{"n_kv_head": 2, "norm_place": "peri", "bias": "none", "optimizer": "adamw", "warmup_steps": 263, "seq_len": 256}
Each number is 500 + 50 x the weight over its row's rms, rounded and kept within 0 to 999. Layers, rows and columns count from 0. Numbers have three digits each. The size before them is the row's rms in percent of the matrix's.

# layer 11 MLP gate, 320x128, rms 0.117, rows 136-207, columns 0-63
103:524454515483576542512512530589477592514533486515479559545528471392412445475447470529507389517414509430454565497575543538484494537452501492461443493454528452488570447443416442519395470508471467
091:404449518513536474543493574522523432467465430563508430528504531510532474516665568454503474480513578450545512429474492533465578539488495546436513576511433500456498498556499525505447480542498530
098:592469519550520533581471506509519531573423520595499529539481572520469503512462558459536450557498446507506488436651505462516474488506475544497435520503429445517583419474420577622537560493500492
106:504455513613532498476521468518533496506477538639504492463498564491558471508562414505507466555482590546520527437427527458417606456477527493490431487476460605536602519521468500449525614429509491
104:487425469609404529537480565504447562569570541445460520468502647478472556512505495487464532443527469495536583454515487515522470492510557472375580535404470509481523525524475494426473409498484460
105:521541482540549555467488571566480605559484473580446477550600581490566550477583432455463527562498419480473482436491512412579512476449604454483489503560474412490480517474448470573598547610561532
100:473536456579533533511387504546483511511502500470516530470476587429487484422483489504501527411490458503559471427485530504423437463449477562388576442494373530328423517551439493565497469469514430
105:433480468584520536510506596464506569546463478506424456490525494578515484495448387568449546457451517488391520437422579458462488447448496525476583560467416566509433458495419525467502397575505532
098:514456549551522531494496497508451515544474490424497469546598491476400531415505573457508491486500497456440504477591532461480550430430540568427493483544599521503511434457538457429466429610555433
099:463573451511457538472468526558467512542412457497548460474491462506546514406551552516401503512552456462487466488595545621525486399471562392411506522451479589547508554480508534478481560528554531
113:452445537495478459461446531510566513537474483542544476486461468496484427511531443399473472426455563497464540527430527537320518487505540513411510454445450544504565490483474523506480627511536500
105:508516482609531474511537510563497544535537604540501445505532477374511501549551478495530522559466487555543506442479423505556492528491517494380547588462469466477458511482381474528493417551690598
102:468494555544584570508445426533481487469429556523486459506368479556507471480504514505612589477442615434556506507450381484486487490550419500530509512499464459445552540566503481561501445483573564
104:489484447496466518570553484568412573599526498601513517499514495492530419554471520481419448614510582476542487430453558460445528494450601562499526459524348589483575490449434548454482496434449516
098:419497457451483541505474468522417515508355559551511518505453613485467426556603475411571481446533466532512567564500551458479456503557485404531503488494502394497529562408541502444493505465592523
101:456531500479509494552523585536452516476518514532417557502544523532485485499490507510478441567571474417629526453454442511410527443517491484445442420561489515482590482512506519437519573492506335
101:498487600502461469536459527566535450562492405488531528506487505490471541425457532416429499548481508452492442435508576525492510526543600435504529412467487485500509500586515512550478555487478471
096:565580501513487482466453522519454581504455432483499448592520487465467462486552479466447523514440658401489484468546552569457561410576506520501441481483527504531557492502417488539462409478592483
111:475519498512570498532440509551481536608593494552502483477496507474412542432557437607502512539457631455439531468532549481514526484503533466521536545501386495628437512506491539553454536483425571
100:457374511462448477566490475468445495575530415525549559518436521457426502451473544497481550562554609424451390502434551511556491432443552539448530439522477497442501527491518441484506557499556461
110:466464485505510529600446503561566482478539546510560499539483643528533545442544490485532594440389496465605531473520550536489486477463439521485469561428406401557464445531558491565490511476610530
097:534425509560540585452503539544479517520468450492498369489519564516501434418602509513490495540500482417487504481497568563537570536519471509440523490497532596535619483430504533527526461533486468
101:453531515567484541514477576514440505553563543586463395522584547563568496522485509559602478515486474474451436407350647640521550477435524557438475409551497557489518590458486490474556519417526477
107:411498448499519463518506448458499490505422440521437466378449519459543549487572459482437500520463550448508475450429483593497533461505420420491498438502513548502577549520384620518552414497567479
097:525481463519455552501601481506533521566529564540501543561534519459493415436538489594478511538438370509495485501369419434549543527491550472510548458447489393435460611546460611457521513471492443
096:534499442514518537470455483521491531513515529498532388524470381478431382535564545478504484406537588547522492464555494441563545546481462514447558412505497525563436574413509413457479559553532405
096:440581571490491562501515401451506449505474509518504458486494523471566484499508415534551599511539515502533520504547427476566556484479503541526537501525490538533561510414486614502518435503541530
095:370506532445538618523523552564503526548515495519501512520465548436539463474557461476470565486578560492538442492408502436494592548466448579468463521402410444498587483477509570517517501433513543
096:406534575441502455419504457478540477484407452555447418545530548453484496513540519519467431563491508496458487482490581492453556503516556451512491348486470543467421491514519491508618481487516480
097:462453521522489561492489435445472537524537439513491473459501523376484563425571448507618546537466546519531497517445541512521477521454469571496474542428524514438601418447475528466459525493561464
091:524606490588502568447479500509479483506549562454555403446490562560437493509540533486486483412523483452499487475545420564442549446528613573438476420540395556447505572458417473531433453545440442
094:434589476532526531453502466518531532475510533484590443466450428555460450514483510500475470498558579484527552464523479523462560519504506459437484557511514579406567525548588550555438532419549407
097:441520495445554516541561459457435472555438427588507548541465472581386421513459498537494477488489439607553587484499460510447462542539429548497401473554437399513551526461454532502587524392519510
092:513574448469614521503416540422446500476422432539422472473511508449502564537505531484552474478396435477452516422513558622405512450488538497493522485434601537530434462484561392431482486551510525
100:466466435417429418576569569495465505592483549499443437550553520554479387443575496468518517544463586447498511568498575433475477441483485548462534524484556459524528601493475479511562499544487506
095:456512537468459517477430488499567495534506586452557506504538564529502504468480533480503612547558442483534538407559508373448463513559523465430494493457486538374416466579537473467461514650517430
099:441522484541551604458568490563456556528490506472503496441467498530555586491456512508600463558578572494407508576407536575589524483495536534535508542523408509387452539504590544515520437513529467
092:437520451561481538484452464554444516540493488520478472389447543503420482513499500432505516515549462466544568463522647525535452518438589505446517436520532584425431513502566491440528529520518473
102:433447588550499474501563507423551597508454493502601519564522565505506588499534415513492565471540496438507530496608506525408480499543509545434534523543489495515526492506471519382486476476553501
102:496444516501544411486557441582513510529504442544531474470457552516459505509547446487491514554398458460543459480521522598458508488547535535359517363433406527457551508503458585503545440394575519
099:517385509584500507571471490559450487584541511537386541418510594533523459587494497527514534649464545482587508532507478569388560502454477541462480462469534530462554490436526525470465391569483411
092:500402564513516538477499468418565438487461514467556581433406540493501550529542506432487463502405510502477518470474457486476480488540566516482551501496554500501434532567504492370553535518557450
096:528521492536530479490587529489410470595587573571451472460592506521538573574458482472579496533545486499445513507473535520497526533486575491505528482531428479548430510475491565441580578485490460
107:382551461458516521466380487559445433570516526535542531544472534550540604443499606483507477502527470498561543463537560543514533493495492599485497517537529569504613522436410449514578547445573508
109:478450423500474513501575465510477541573444500559528425467495595553505446454477503472508513482498441436509559524435558470502524434521477547489542570424415480532483575484562537561489446469594505
096:380503447508479354556434518517486475556440536553490476524561517492595550485459507470535439513465501530426467529451516517495558505458529473484443479479540537555498458574507482515466428577496552
108:430513512488505556484563520509446507663513490514496445464563591448407464485526558491551487468517477425462502533393481475573540540497542454454491489543501483522436466485579512521444482429548397
092:486431458511476570488472327481544518538517513553586447499537426492577539436514429463541410521500564455541564403556459502456520474520456494579561477441524571524556539530505483541523475563541501
105:489554437533563415487437522580488509634427557545579453463613460500515480431509533469416499457509516471509535491500551531579514523594554579473450506523500549401505532567542456551536564449514528
099:460558511555479452472493486589405429532509542573454499470526610485637501462600448506486500427603501511544524476451540455524479531464507543469412545453339467538561506446462544473457418567453444
096:495482496494479513446527484507476517485504517544443416560566561443493542445465547551414436534478513528426584569449545540462547416507420654460482525470420451552487493471488423500517622567485436
094:422536556453528525477572459457465499447467506527511480507584604428583506551588514464480465475442515534499509506435473564475494487467577605460541449504526477442422406577484449432445494575447551
105:458595452557510505559492477569339483669445502559481412433513546445520508471436462502437499434506602513529562446526509393539566559528497552485499548504459464536470568418463524478557535515566561
103:468444417448550500516404405562473472499506496524594457508530516478447422466501494459444447636516501490528493500506488443441493447452533430435557480531481533521589585429510504520447485557497455
098:493490428438498458467397461445485417475450472487494460533563501557511497538528556450474490462459475550520397447510468505492512490598461421469524476526534502402546472499586547425521458474568460
098:370513557566578458537528415516534472491552488468557394439441528568545443411579569529475489425573481484544450513475570464539578461438565583433477553463533530450490510451421472555413547530497531
115:496417553574544518501570475521518490571514492591441492479544528488415429464568540531560542462497542464550497387480513529444413431451533612464495439518418533529521507444531538563535427493497549
105:482489438516528536479504541491500668461491539580454449519450460471432491477657512606572538506506603496525443525510475569456526493495440489454562515496502480471527492504439446519582528531543548
094:516405533534521472526609544438492576561507484547513458594573549530371540489527448471477625584484477538491600501494615554581541508493532561479564433427441505578493549505517518527489559395493510
102:501521485404546490548569568466439460560437495529497490506469603587459531519557577481478441432589528458424520513489405571569476553477500478451497433483578594508462582487522472541585434487564499
108:455468538570520470459470555571526495485485526507541480511524551506536595437592515478571468484427597456567578477473560486437578509506440563364502476517473554468470549410490547497523487444548469
102:401542523609600482439493443457519522570433501526540426681459509454441527488427555461502548445528538534555523494603514528461516469555471534464566514610471429606577471571535530529450560427465530
096:470519415542447626413540553626432448519496553506465394486538502522423433495443585562458470517547519621477437447477526569591533462478471533509548503487457489482434532511558477594471504478487477
096:510434464604583489575470404558450604534535533474449423497531457526495440482537455496492592460430585524506487542406499447493542522458438506455569458492443469465515472471437509566466476539608527
108:447556579585489426584571442468473480572519542611528506551493467589525439578501418459495554539458549465550513460474520575577535514560513597499550549520451420569468485509524542560512524437464533
103:476481524536409578513462506524404553497483504530509472440579568413429528485563444550483518551560533523464517516454540477600506514490597460486444434538498571527525523418501497460531564515577499
092:492646480532454459498418468567516390517529518426534528435541443516563478438554474463493544547535497517489514466546444484408497563591485461475430514572475577547408527491392482416547563564449469
117:427484470537581526570488486471501534489485454509481494463493537557398407578437429482472521488462591529384433459501533593474511524490484500490649509487459492494461581488541418409486513442487447
102:432483557556518461446475471454486551581462469463533461474549504520530428479514438515547393443402535526539350470558539426454523460409493524451424532494525526493531438451494503507509482517582550
103:475527450537547435497499536498577596543571520513541454519469464478550577526548452543578436480500529502459501485533613497458575525469578507434537551535354461466401485539480510488477413481553545
101:473569465452387512541523490514380527514442559507512460571503537479467490582567403485405486519528455546427559531558476536523512385426532515458496539475429531553530476500547461481409515497449487
098:466594532506394485529502526535528531503474459500474455486457567575497479453551515491518472500501476471563540376455647531521465551502550543420462467648453518514460535421470511557526482464470460
# layer 11 MLP up, 320x128, rms 0.122, rows 136-206, columns 0-63
104:526477463530518542515509502476500504485478447523497429412538539442549456476383515451440475511363458534588519517504522472635509483524573366464428482467456520496507484490479440527531551482471511
089:422473528513504548556449544506506449491520420556559458507555508587606441447554559512408456473491559420547528514509507489456582497509521426524484544409510497493533444527513495484531520554531507
092:508496455460543455532417532538556528430459518431427425588550517517506504493614411536446428503435520444455486533430438591485574570507562475546470491502464486517452516467467457487576494466511635
093:429476509541477436504588513490500527493471552539472484483500540607625450431460489496540436523549579551533585534407505522513539511524480500477500483464553491498572587488560526471567581450476545
101:500462504523527484560578505549474499478485525502534603518489564411506531539477377604450545488493546581520514453537462574556427436526511583563424488481466504495589541509422580473420438499477530
102:536493492545493514504508507496574435487587400472532492492454453541572435467527559481591410559526558527580535532541386516486435459440477427486425512411482505459509405448466525498573509445636500
105:503566501426524458498546574502494573469552501582512449558509397575464549508569454585539516609460501546378499558612540481510447506495548461436523474505585505649505479491453443484469487470533616
115:547488542428471595521463492456440466478320448480497424612454440510532550478418501532622560471470399500403480522435489563596552520555548529475454544464498494519464558523457533465500542491560544
104:490555474548442447538399498510507495411455454478467486546483551577393557557512524590502469516481551528472580575504524440455513500498535461513446537587475553521368403498556452470487508614524501
094:446462513557592512557517523388532538510525556554480532471515471495522508529513408514555523472536508547489536545393479383531562525474447600481490485544472455487488478488568469596501634522480506
119:536577549531517564542550574516533507493502465549506560516503518449431416514500472497455596473350442581572444565495431572526422452498499515512471517389525490473459453586405466526573475462469552
104:474564528464526480485488495561432485496621457414575556515530461518499441472435436492542482418470617475463549495547476394477561475455478554501433579533409505579465469384435550510481518487571520
104:515452465474455432467502528474458397533492416552565553474565545501477458617541491461549502495426552567395514621553517548558562507502550447561541389489568549545546591486593478456526672454436494
099:524466424578485456531372446583504501492532519568520490474524476466550482527521466532478549471521508447549534438536424610444545424567459547476507518472572431469501475471534412523461479515552457
093:429499484482429471519583409402433438486444518522542547549468602540531542446506475476604438456458526503515459538435526514585522512518432533593428546574472452487585625492563584491486568484525517
099:479512455509493493512428454477501485515549455474541522603507474594494459489525632504515505551496447535534465573539507478543426631528387480518559448598599513477422453496446599535462389542584511
096:458405491590439486439486401441531626472537565498499496481484487554472532493496527492467464459561515389443513539472454439497510487440516535559488544552518497453518499446525525544459550541450432
095:527537553443564539463609536467551509553493458472502400503537490510572504498539493495482561498459469487468612594525459593433565486431460461398487470420406538571515544484529498535490471430589533
109:403503515407501501430477494448531487473480523427410492564499486440490515470499530557487536450577578480532580533409502483463508410474521509545455612452452481484434498511510504489426444546491432
114:461414472467449531506436341465501435466500494439506518439388526487510443506407491471434547516529577455466489464395541440545499458481495575542451463496459496402472513441499512531472624515598474
103:521476545493578508502547409528448585519527470475465518461430442489519482443463444532576541509456469545472481490521405520440641604547449522484521574533420538495458569487434501529484527465500401
094:519480564513512543502528439491441522514579518516520585475584425469530526551454428513520446525527507488499512440526486590509466358601603551486490531477466462506510484436456522566531473378588483
104:537525540419510455501505551464554454460528444532449474391493478528475522492416481539518447481534478495468439403527509547488529501512543555535558386512487449487410498489478488499474507502494531
100:416468498596532502642432576532510488482502568457493440453491509592545454521566379524430521584548619491476530600538412450433526464456419395565499516462506529543503466460485535550519431552567550
098:497564509478514449506515530442535438476561578544407400540588585545557550516574473465428490561478561456506494472557575518568511450504452456589520434501516438555465567469470427463429468524509524
087:500551516475523435488454454504470531476509494454444488433497548543472482308454512614489536566558521459479481470534429495509388453509493570478594477412549455472489544464473494538478502506525511
092:445548458463589550603438496523407441471451538561538405456471511452458483499533533530458512523587629473518560506575486553487530510433444468569601393452516499516627475469571459459526543495546505
096:524400560515562363482531424481423524463427490563499529476560488419535568594542571537490533508470532476461545465496537534528541523565482527483584479508557502586426482469470401467492506559544470
115:504565482411493480568511463529485539544488466584474469418475522462446438593510466502399482495516478575413495479415449516454609537513427412581468382466498480412475552590522460496518462497523429
098:594425474436589445447493521539512496556538474484406377491511530440523522525545462525540458435502534468470432543486584511414447529526451492469455504511433348479492523510572474418466525495470447
087:456505463469494495579540584512570427627476417554480582533482539500542511493470482562533551490536423561598496533501441509548555518396449486481462583461537480462557453487510484478497420482426554
099:506578520464490487392499648495496535548527473448530461519456531575535470479511461565476495439504478609499429572446519387450496459516621510505464513539489465515455504456570477462487477531551552
097:468605506471488584460387517572526467511532612466495533503482469466547576514553466463475496505470495469422451441495535475453514489475506407501594537485584489428456538488502519476459482559485414
082:483563499503575604507598498483465530426535489470437458471358444532487552516480495458532498524485487534532560472507464512525495577502410483511473516475464486546506514478435498432526464478548487
101:456500516573557598404498536463504444463572501506531478504519465508468531480497546565493549452519465425535451481452516509485577462438465465433590427544456472467535489487482512456406583518409452
091:453554496537531467562459484473545520538500568539477546530452429454439473498477469457445436321533486546529547568493506512428531491455480470588460569468571438479493577542493538502516505461391506
097:493540564610568543467530562513449569564525395493484497542515548433450579417577458493502491493475439553486414483504503520474534449528562449464501560443524564530456472491478542543516479460440494
094:416454461515506524519484545513509577553475476466491418568491537567565460457527405557459504588410612551439557572494483475526523454488489492465616555398518501563507507587453523593458526470522553
094:512488443493371453473534544568480548471529511541567550521516429463431471415382510498543503495512561631553485463605541491527426424576514545534440462462546459445476601449454513552536527513490573
111:533533485492458453500535520474514563468532490465491553538431449443480515503472470496518536495467500460452523517607480529440427624540488524518474427514471473589491555626369518400519563560526548
103:473448548525548453500581519423525496405418505453467483530538429435546530558631490553506438543519550429504521422463517476497486471520431495466575605452568478579436384455513484541442443505478605
088:512416476499544450507444450428553441495398445513489496528543463501427555511520433512493493521400571475480512461667427549485489528555458488514486547561478453596479501533475432501451574551561471
097:522546495491469463542471526529522609474467455415484512484468477550543511564499489514373528448570444489559426468499503460497450463436477530480452544367603482524516523524475455516384448512543651
111:475549467463455497521471452470467446576454564496512488566463533580516504541408574471396490495562463552609517591521592496490485517474524628520483470502486504488416472560411476538512468422500482
107:424466506507410519542463499495466463526600520456446534475520432492527437519538427461363537432478482574591469593595495438485471476457547474521577519531568500532403502509430467435436580495443529
100:418503436555478594572483531491426484418418479519474413511481551464478512504461481472537559527499524454534402448472492541552596506490524562452377525473499465475493433461502469534401481489452501
113:467444585473525585541501528534532565488547518503482430533558550498472457410460554464477588447465468514534490472451485533539504547484382466534530588472490502501444422458485555567490537466518527
089:500408563482453472431615476400537477424506621477610553541549490467497477373445506465603542520557522535523550427517543459495492531503470502500599569518548508474486549594516532460514494383504508
101:534488472527536484432430502609346541500487576445492545474486583436454557474509501471544445482552495448496517447482453482394495478482503472360467560424431572444522522554513514510445516550511502
099:505488513393491576539488509550461551506462539392519547474509333532450529495444500544469477546520483536490509567449486503465465580480519433464448552538512429575538399405434535425577541577524522
100:520467441445480464535508430412554378462414462465456535484521412559561433474487555532585509534464545503478496559409521528512511477536438475468483509477518566457561452514500629530555411526529564
091:466483567535504493512611510464488441415549564561510491527496567408560507575571484475449468546478512441499485522487546493437499489466580528463420447427525522487542458496544420436503452488389555
096:565497502516502431551561485553519479570491529559573501444529488474540508410443493425551468435425535571491482560529452445494487527509438435495575480576427486437545418438491471477459543474493398
108:469495488476456514587497542536488509547498522445519470515517514453595450638485430492479473477363535529576414501519543472498501487468433451462458500453554439496425468549461488523469566555516547
090:473476604528516527503543588570478484451558481520498475482533512506460461545488543568497489592623470552453534535477493526520503503407551538509581486522567498555505494449524444576517483443478500
110:517529485389485572499535612440463537482481534521457506477534433510405548494502472568542422432535492508566513532446412462465567537464511491512453531532495455543558492457595526465569514391510483
112:557517501491551484418566484556500486517599478505416564450495385541453527473472541550586443460497569543463474460507603463568385564553504580518385550494383459492525534412505585528554510489542523
105:507501501526607628497441524443536630394481466512436471520484418470531547461470541596567543526564468527531470451534470494462555516432444501478509505533522564492558419467437497527518513484559501
093:435451506475388555505537362538473498452502468503557478379554463486509516498467560494584564491486527503524447499522459476487424496468558551514477449467660557452533544475522540485498501416601518
101:492521485494328445484527505440540466449514611543529583418528568453455551521470568533568525511487493505478450459537418375498503452423568458503485577529618478436476490420495466511465504537438406
114:464462541462500495448428537566565517477526550495567514437438535499573540455521555463555434478459586395528534428486541568419580427524459515435536456512505571440456497498465513511510462524546451
106:489454536442500485547534425459413444478559563441454543408489501460566538572526452477382458568540440507482546585504562441583594477461489527598548482439512528453470451460544443542414538482472550
096:510565499593419424462496483583528382494457486457529529475463479495453443445549596526478456439445502506506495442476472434549530401516511479521484470409488478446499531487590413496563481482529581
100:493487499482534469521587487469567514487496519468415512568488534469534458552556535550568593565533502530469487549503478578449424488489436514513534533517517493556499396574503422501466423472362500
096:556505488528470532395513519510510461494561543463512451455566583475489529512467423608537511624556418456590492474486527483520595524525598413460541450447515498458442501460501447422478513461534558
102:514485406495479401450555503512562515490585496488473580549539502561444477558439498459479507465476411549523444509463505506398461449530502527492527438458450511449532495521452524514452486463477460
091:498489539500609521484498464473472529482484499518517551490423455530432406463470495435517553508431474502474491560555590476529517547522506455535465547503489430539517433451515573600539651476498571
114:492488441409514547496488514560440530456557384549585438430413561525539421561510449507451543514527525464500422516449544577507471533491491530480596438438425465458487509494456457305485543451483483
107:489525511555485509479438428493500492427458372446538504417494443547551420441483451436464414543515425522526441527494484469382473441448499449534391500501568626393529474512554496543432473555531476
101:492572555466481473534465598461583573442570501538508485520502539547466481514579541451523467442589537473541486395508496459382486470573442541525487540448430552523472583546474497453551440449485399
109:479539551543515571471510513496466473526592455492413473471482452443512495473465585537532533377462449480602506401473537518528548493553515482469400564524438540458554546560501502486512388470498477
# layer 11 MLP down (transposed), 320x128, rms 0.108, rows 136-206, columns 0-63
105:471508587383541436391504464538567491431415480449461489490500482447541503425519548516498498467644547530496552468469512477480468498574487500612560575424532531525535539396467489520512564506508541
087:525432459508535415513503410536409456523575545500513594532450458490500520559441466476413452493471449528571497397576504438465541481520432508392442498498481413462439480513543371445472532516534411
096:531434602491497448615525423512387469540547483526437585441437511544485514560503544499558482553632513559500477448599493440554505355474545524489508456509473455521522555485516554460485515468546496
099:592556535569426454529487497509474477531475454550449571501469446386452575565473533477519527456468425555474521367576603522443451499446506517512478600485476417444490451490479516543536472472462512
099:536455452551494424513474402450549430564541470573499465541554488475536490573446564437571471461418466553494452595524428546487543469543452496482590569521527473464476476579517510414565516499455536
099:361435545526484453482508490567532524413444440417582509460505482511532421518550481438530549514494514440502474431485495502538453430620459524556620505501480449513444502486519504471498621485473409
105:508524506485501513572461515611533498536466368560607515499434466500437460479617533547513492543561531437490551497521492544511509507530476519492529563575417477550553515560421558534546587509487453
111:470467463496438489613528532512604509527484390476485458441498476571498532393522437434479555550443470419489503463467464537564511536449507470482488508532565601498560460534567542535492435550468455
101:537540551474497488496505584531537419490533496684499571488424433478558517514515508488525513493499382576470392455482439517575534481472496427569602580453473511474479594544409485509591472413499509
101:423511544512454532530553415524474549521584453429520524546505496488440432456519528674509536460475491501469526525490478505556463522415568567457526555431458505552572505427507505419492588513532502
105:555469415463542656525450536500450532488501558586532572540422489398396483533398471446456500427417567505479559492479471472457501473552515583557392546542468476529565459512508409480478518578483386
094:528467488408438486439531560495592468448429469538544444510521570400521564510556488518427498485484550507461538479515494449482481486467507488481546484375524617485537508495507534436467531449431466
104:535550493480597587455477439541485501523515573528479491512449482506515476423542490465433623528600529516459481385519464429537544476574462619586578502460467552520549531470543538506486464537513489
096:430463539502432546572461454474400433471421556568416453419501550439525551480527475475429517551543510522539515611529467464408476503443441516464480421444499428438523573566480444504501475462498548
097:557448531521509527465513528483503569427488473562505464438520542494437570593523463376446517460536478558522507454500468522520426378595537438546535547564508546525419380511493461507490513461504493
102:495412593505523523502586554413527552597449489526424524605452549478479515445424395545521575511431494514490404494461465520516531568552435421537528480512550505462496504544556540505457621498540493
089:315425516542547523447481485548477518518493413424516509474573558544489544475577623449525447503465483482527517449546454533510443548476439588487439470545404612389564545501549472491501509501545430
100:512479466574518445485460505578409495480481535524440606528386480558420544486483472434472456465565479515500461435562500590509648500589541480515500438475574456448563511591460529547450489538501489
109:411501481563485501510562529482560533470450552508425444491520407497421510483650447541369516499444504465482536503545406549443527472440502528371502521501471504507550423478559504474508508532584496
109:528497552514500490568508531499510527474445497450481514497411530483538548624419450525555516507496509456476508458539433435421428512568474475492410471504488473455474423515488652464416487503523489
102:567507478494509561555573519526508506528562438559608542490468504513425506487426463539485467500497599466447530542566481554490446469482565574550481541538447545459536447541365553587542486463419431
093:615391526555558546438526513527506447537577443491510420470500591578478517431509532541475581607488526538517546489445520467561613594469481501540526409505485526469505513479535463503477553456539524
100:445427491446513481509481389447531469477531501352491486458468495502510511397476471491434514470562530490499490535481403349376397459464415531449437521437472438491513492529520572550563467455491492
099:428458488485457494516466461466439536523455620527499476503515490500525527493483482410486507394576432485515437474506430454472503483526411480350563567448480467443435449566488456392493481560421469
096:440553481513445520411489522390526484527476436533501525482543428492562520502532608509481433532450469551514520488450517443473516513555585538410465517562478443551502401456549539569631450490546496
085:416489490487624538507482518508565494461479549482514494512388471418450481463518505534527449493512531595534547511474469469495523508485477471610530534597509455593454551481571462549526542445521475
099:463499473500511477473528484456416550575513492559532563612485393447572632599579522416494589439545419513445435412534417563574522486494448470455577562478490468500470530505479523510526463513494557
096:450511499608589578429485550545535545566497522525486435482484494520449438469495471432406523513574550519538561603468495495500620487441462474477531469423445489456547456515523514474515522420467535
115:443494509561564458450479461478510539405416538457346577477424422495489476506487584498562462480528516502432547484525442455575517540574501492516563551498506566561509474478488563472458502424502509
096:443452473461532441445508513484504427482475526522524445510445484514594522549475539522470453514625487498569566443456568450454540469537443529544562490575520534524489467425589462437559490503457525
088:340645435532443467434462475568564446524513461488526414532440541503470537494447493495564541458512427457468479491577451544452464535522515508574517522598418434578474464537530448482470563536533452
100:435472462507553557520497512532446484475396436532485564531485516446500503592624578498510409603457435426539525546522470514564549495531463460435509501487519603447541481486480487469549553584450512
097:503481474506551507547534489436506523467416398429527473450524406510437475490477506578533498508568494626541505524474469500531525478515477591572427487586470478623587570455500561574496496401494496
091:477444606515426478409535456552441504508534431576443488414597512572519444529565516455374436509491577445501545485542504512562488355517422541418490436504437598466482551461507501512564528489530551
101:375450515535487564436495510505514516499448514535497573532441484517480554498577513499528497546526543430500518418575465458429422415492534485449528480416518496534448501407548486511564523485467448
091:462521550547530512497542403495472494548477401485566580492510545469476467477507564599497518552546546485501524511553583568525494513413499495446479467551510516598583574511517453456485511518542499
103:480569405480508448504467515586528392479529487584474514451503591486493496529514456459519582576554533456501529511500474469397528595535515504557456542507371501492485519519460510518449486525449463
098:601541522627386550534531473539517516531567565548599572430505515434468480487461420441538495501490395461444570522480533507536502459468589454478490420598467565475539568513495532536455502486513499
099:502576497393518404653523480541545525475426472483518503531566387431455470463471544476477417578534550532506520521439561560517428428451403527566527542624503428523484587491492491552498527516454470
106:531476518453452494517478466544512523511459544453460512469510433484487485629373476465532541500372426527454422572524467508487499543530440457544444516517512378439482435453437542532472451492444500
099:451491468473470552511448503463503498431497499549482473536520635449507458476506543549525531485425470541464453517509580496420539515520488523500459477556532533471527472599430433469478529562531470
084:460483465566475462466502481508461484465472541635480504392523508470489475599513494381503487525532499545423487528463550499564437454557526440489474410533524525505440509502500448466501430473512539
096:470613467470508518515563448509489476418503502458519543549469432444483397508429565608561481424431557453483487471556427460457422521501501555531498474431403403478531559499554504566555512554501392
111:464509502568608534512507615509515509533434559515411503513507451539516401536445477436459472525523481437482504498468473431439466558452587502537486473485510497562533433494512434524535481466543586
111:507527633545572503528537420528496528572644434467556415441497508506561543501509520581583463491513464439515481514575440571528452570513502510482508464477492491527542595501432528426446487524560489
086:516430443512486547549497456477534428560486577502449537433486514505489531503475460472500536488475501520502471401467465476457484518525544505382447516501592499506457483527487463431426441560513427
114:445519545426483480507498498440487561477521528485515540377385489461551482497540481612517554489492477523492566563479450471510435513472630463553531525477519517439491511532419540417478443525531515
092:464497561554460522447484503513476487530485512487467378520517486479468526389527428449425577504497456518566536474483532603481545543480446493409501510455420556531359475523477550474499470501548509
103:504445549535535443545463507416564543504484527544548470563580530517526462533517517455490507496470591558425468452536444500561455420466457477460494483576514561490464533553583481452481503551425549
101:500548507419444511427560541487579535502510518466573490523516516472458567498542507445584475485480560489511476444461550513557576440524479458502571521500492586501404484573562628430535506520488611
101:428492465520522462581586509446453558560587408492512476635477490519453523487488474489468431573508438501530547559505533538504545514493412509532468523579379508552483488529519406468504566493454460
085:555457480478577451528531496618539460509543558459510523505492522575449424480508436512486516414497465534568454413490413445516518535473428519423580581466580525464466499511568455497508535448531405
097:508432534473510539530553549481452486403573491491523577529403469548510576445523492571532431501555524468443448503510483544551428552498494492573510382492613475397551474535552552522539433479513489
110:480527501482463468481464427549518562563539564576418470515432482497532462548517469547582432520547485537542547478521438550481463510550553433465573530525499517540544510476596450450339517496449518
089:464514515466528462493460438496587444528554430411526522514458473467487519459507558617495484451536500539486476470484520506491530488474473519499500535471441488517559580529559488514455561567494489
106:444540493571486539473464491491503513555469570453395477458584516506478306494469412444441475532516519498570444551486426435441539477428394503467559520499414554522543473480501505602496461509467550
112:540440571488551426432562540530573479477425420481473542440510525531391475537447510496533525472620477446457453381518481484486465529536446452493428492593431487426415440556533527552557434466557480
103:549524527499482525539491502496490461536514562542468586504489486519543533500397462429479479547521423467501509370497487445467530359490492455468508434514575510453440404591497453546508474506413459
097:370511501523453606458524517484572585536518554520530440502495528525527488552553406468505579485359473564484565566469591439588603487518459557437432466456420473471458521413477501568398514537533490
100:589498484380573450502556504517558507453582422530576514540495505531543438480500499528508474520559551535523468482449511542538506476472520515607563559570459462569610496446449484492512520593468537
108:463451388505530495531546613492491433404435553537477588531429520481508520538434457459444513517532508550477570525523487422511470465519503561458503576552501491449432397596516448508462503450521531
114:486406550491443561451535535488492544518543423468485459589377469475539580512465574562628550502597541492485417422597528519482525503609549434457540540533500532516480533599438535486513475480429563
097:526527561455513483477571566497466515485481529426394547387454515464501563494503495466392581509557473490499547509494491579519473490478449532566493556584408459542388509505508531614499506420529430
101:408587558525510480500495559513499537526596503593465474503482542484481493545535433559536631468514466455488601466488453459520480555546475507560476495588467505556453508469510480505439415599493513
097:549549543570485438531487498459504680548481470462514457502534503492569437501530518470440420470474511493461387475509525525435513400493588446481478477481469465527486502480469474431492529531467435
105:503542424464433527579472471522503440562528468513500536519437526451403520518394471500628582522398495590529448502500552475513526578469533485576397577508463512525514468473489493532508398516499418
089:500437489487463480465460494425557524465497529498455450540562537482510507517524504390444557529519515552464483576436444472459561506451446484458533378512414511419530494510480475469535444432499449
118:490433538454398485497511563509544474510573496582536483552607512530523596521494564475537395492471520547568547497530394506465551495553533407524449517507544503526552505540548575662514468584485629
102:530412537496508543481450512585397512533426486547430494500434481487466530462439534569511495526499482464532485543429460495482465573512459519510496488372482491406530532443520465457451544526554563
099:492429484487432570555453566443546492434572545526516560541546477408585551475371564535515525485578528557487572474488483454493476530505539534446562481534561520524497540408402438479473520521499511
109:440568490454504527552411500459532546471470447480558457452503475589490568480552480499509498587464567586403514555535517562573557519474581512567519462500471550554527462456612506450503508557482581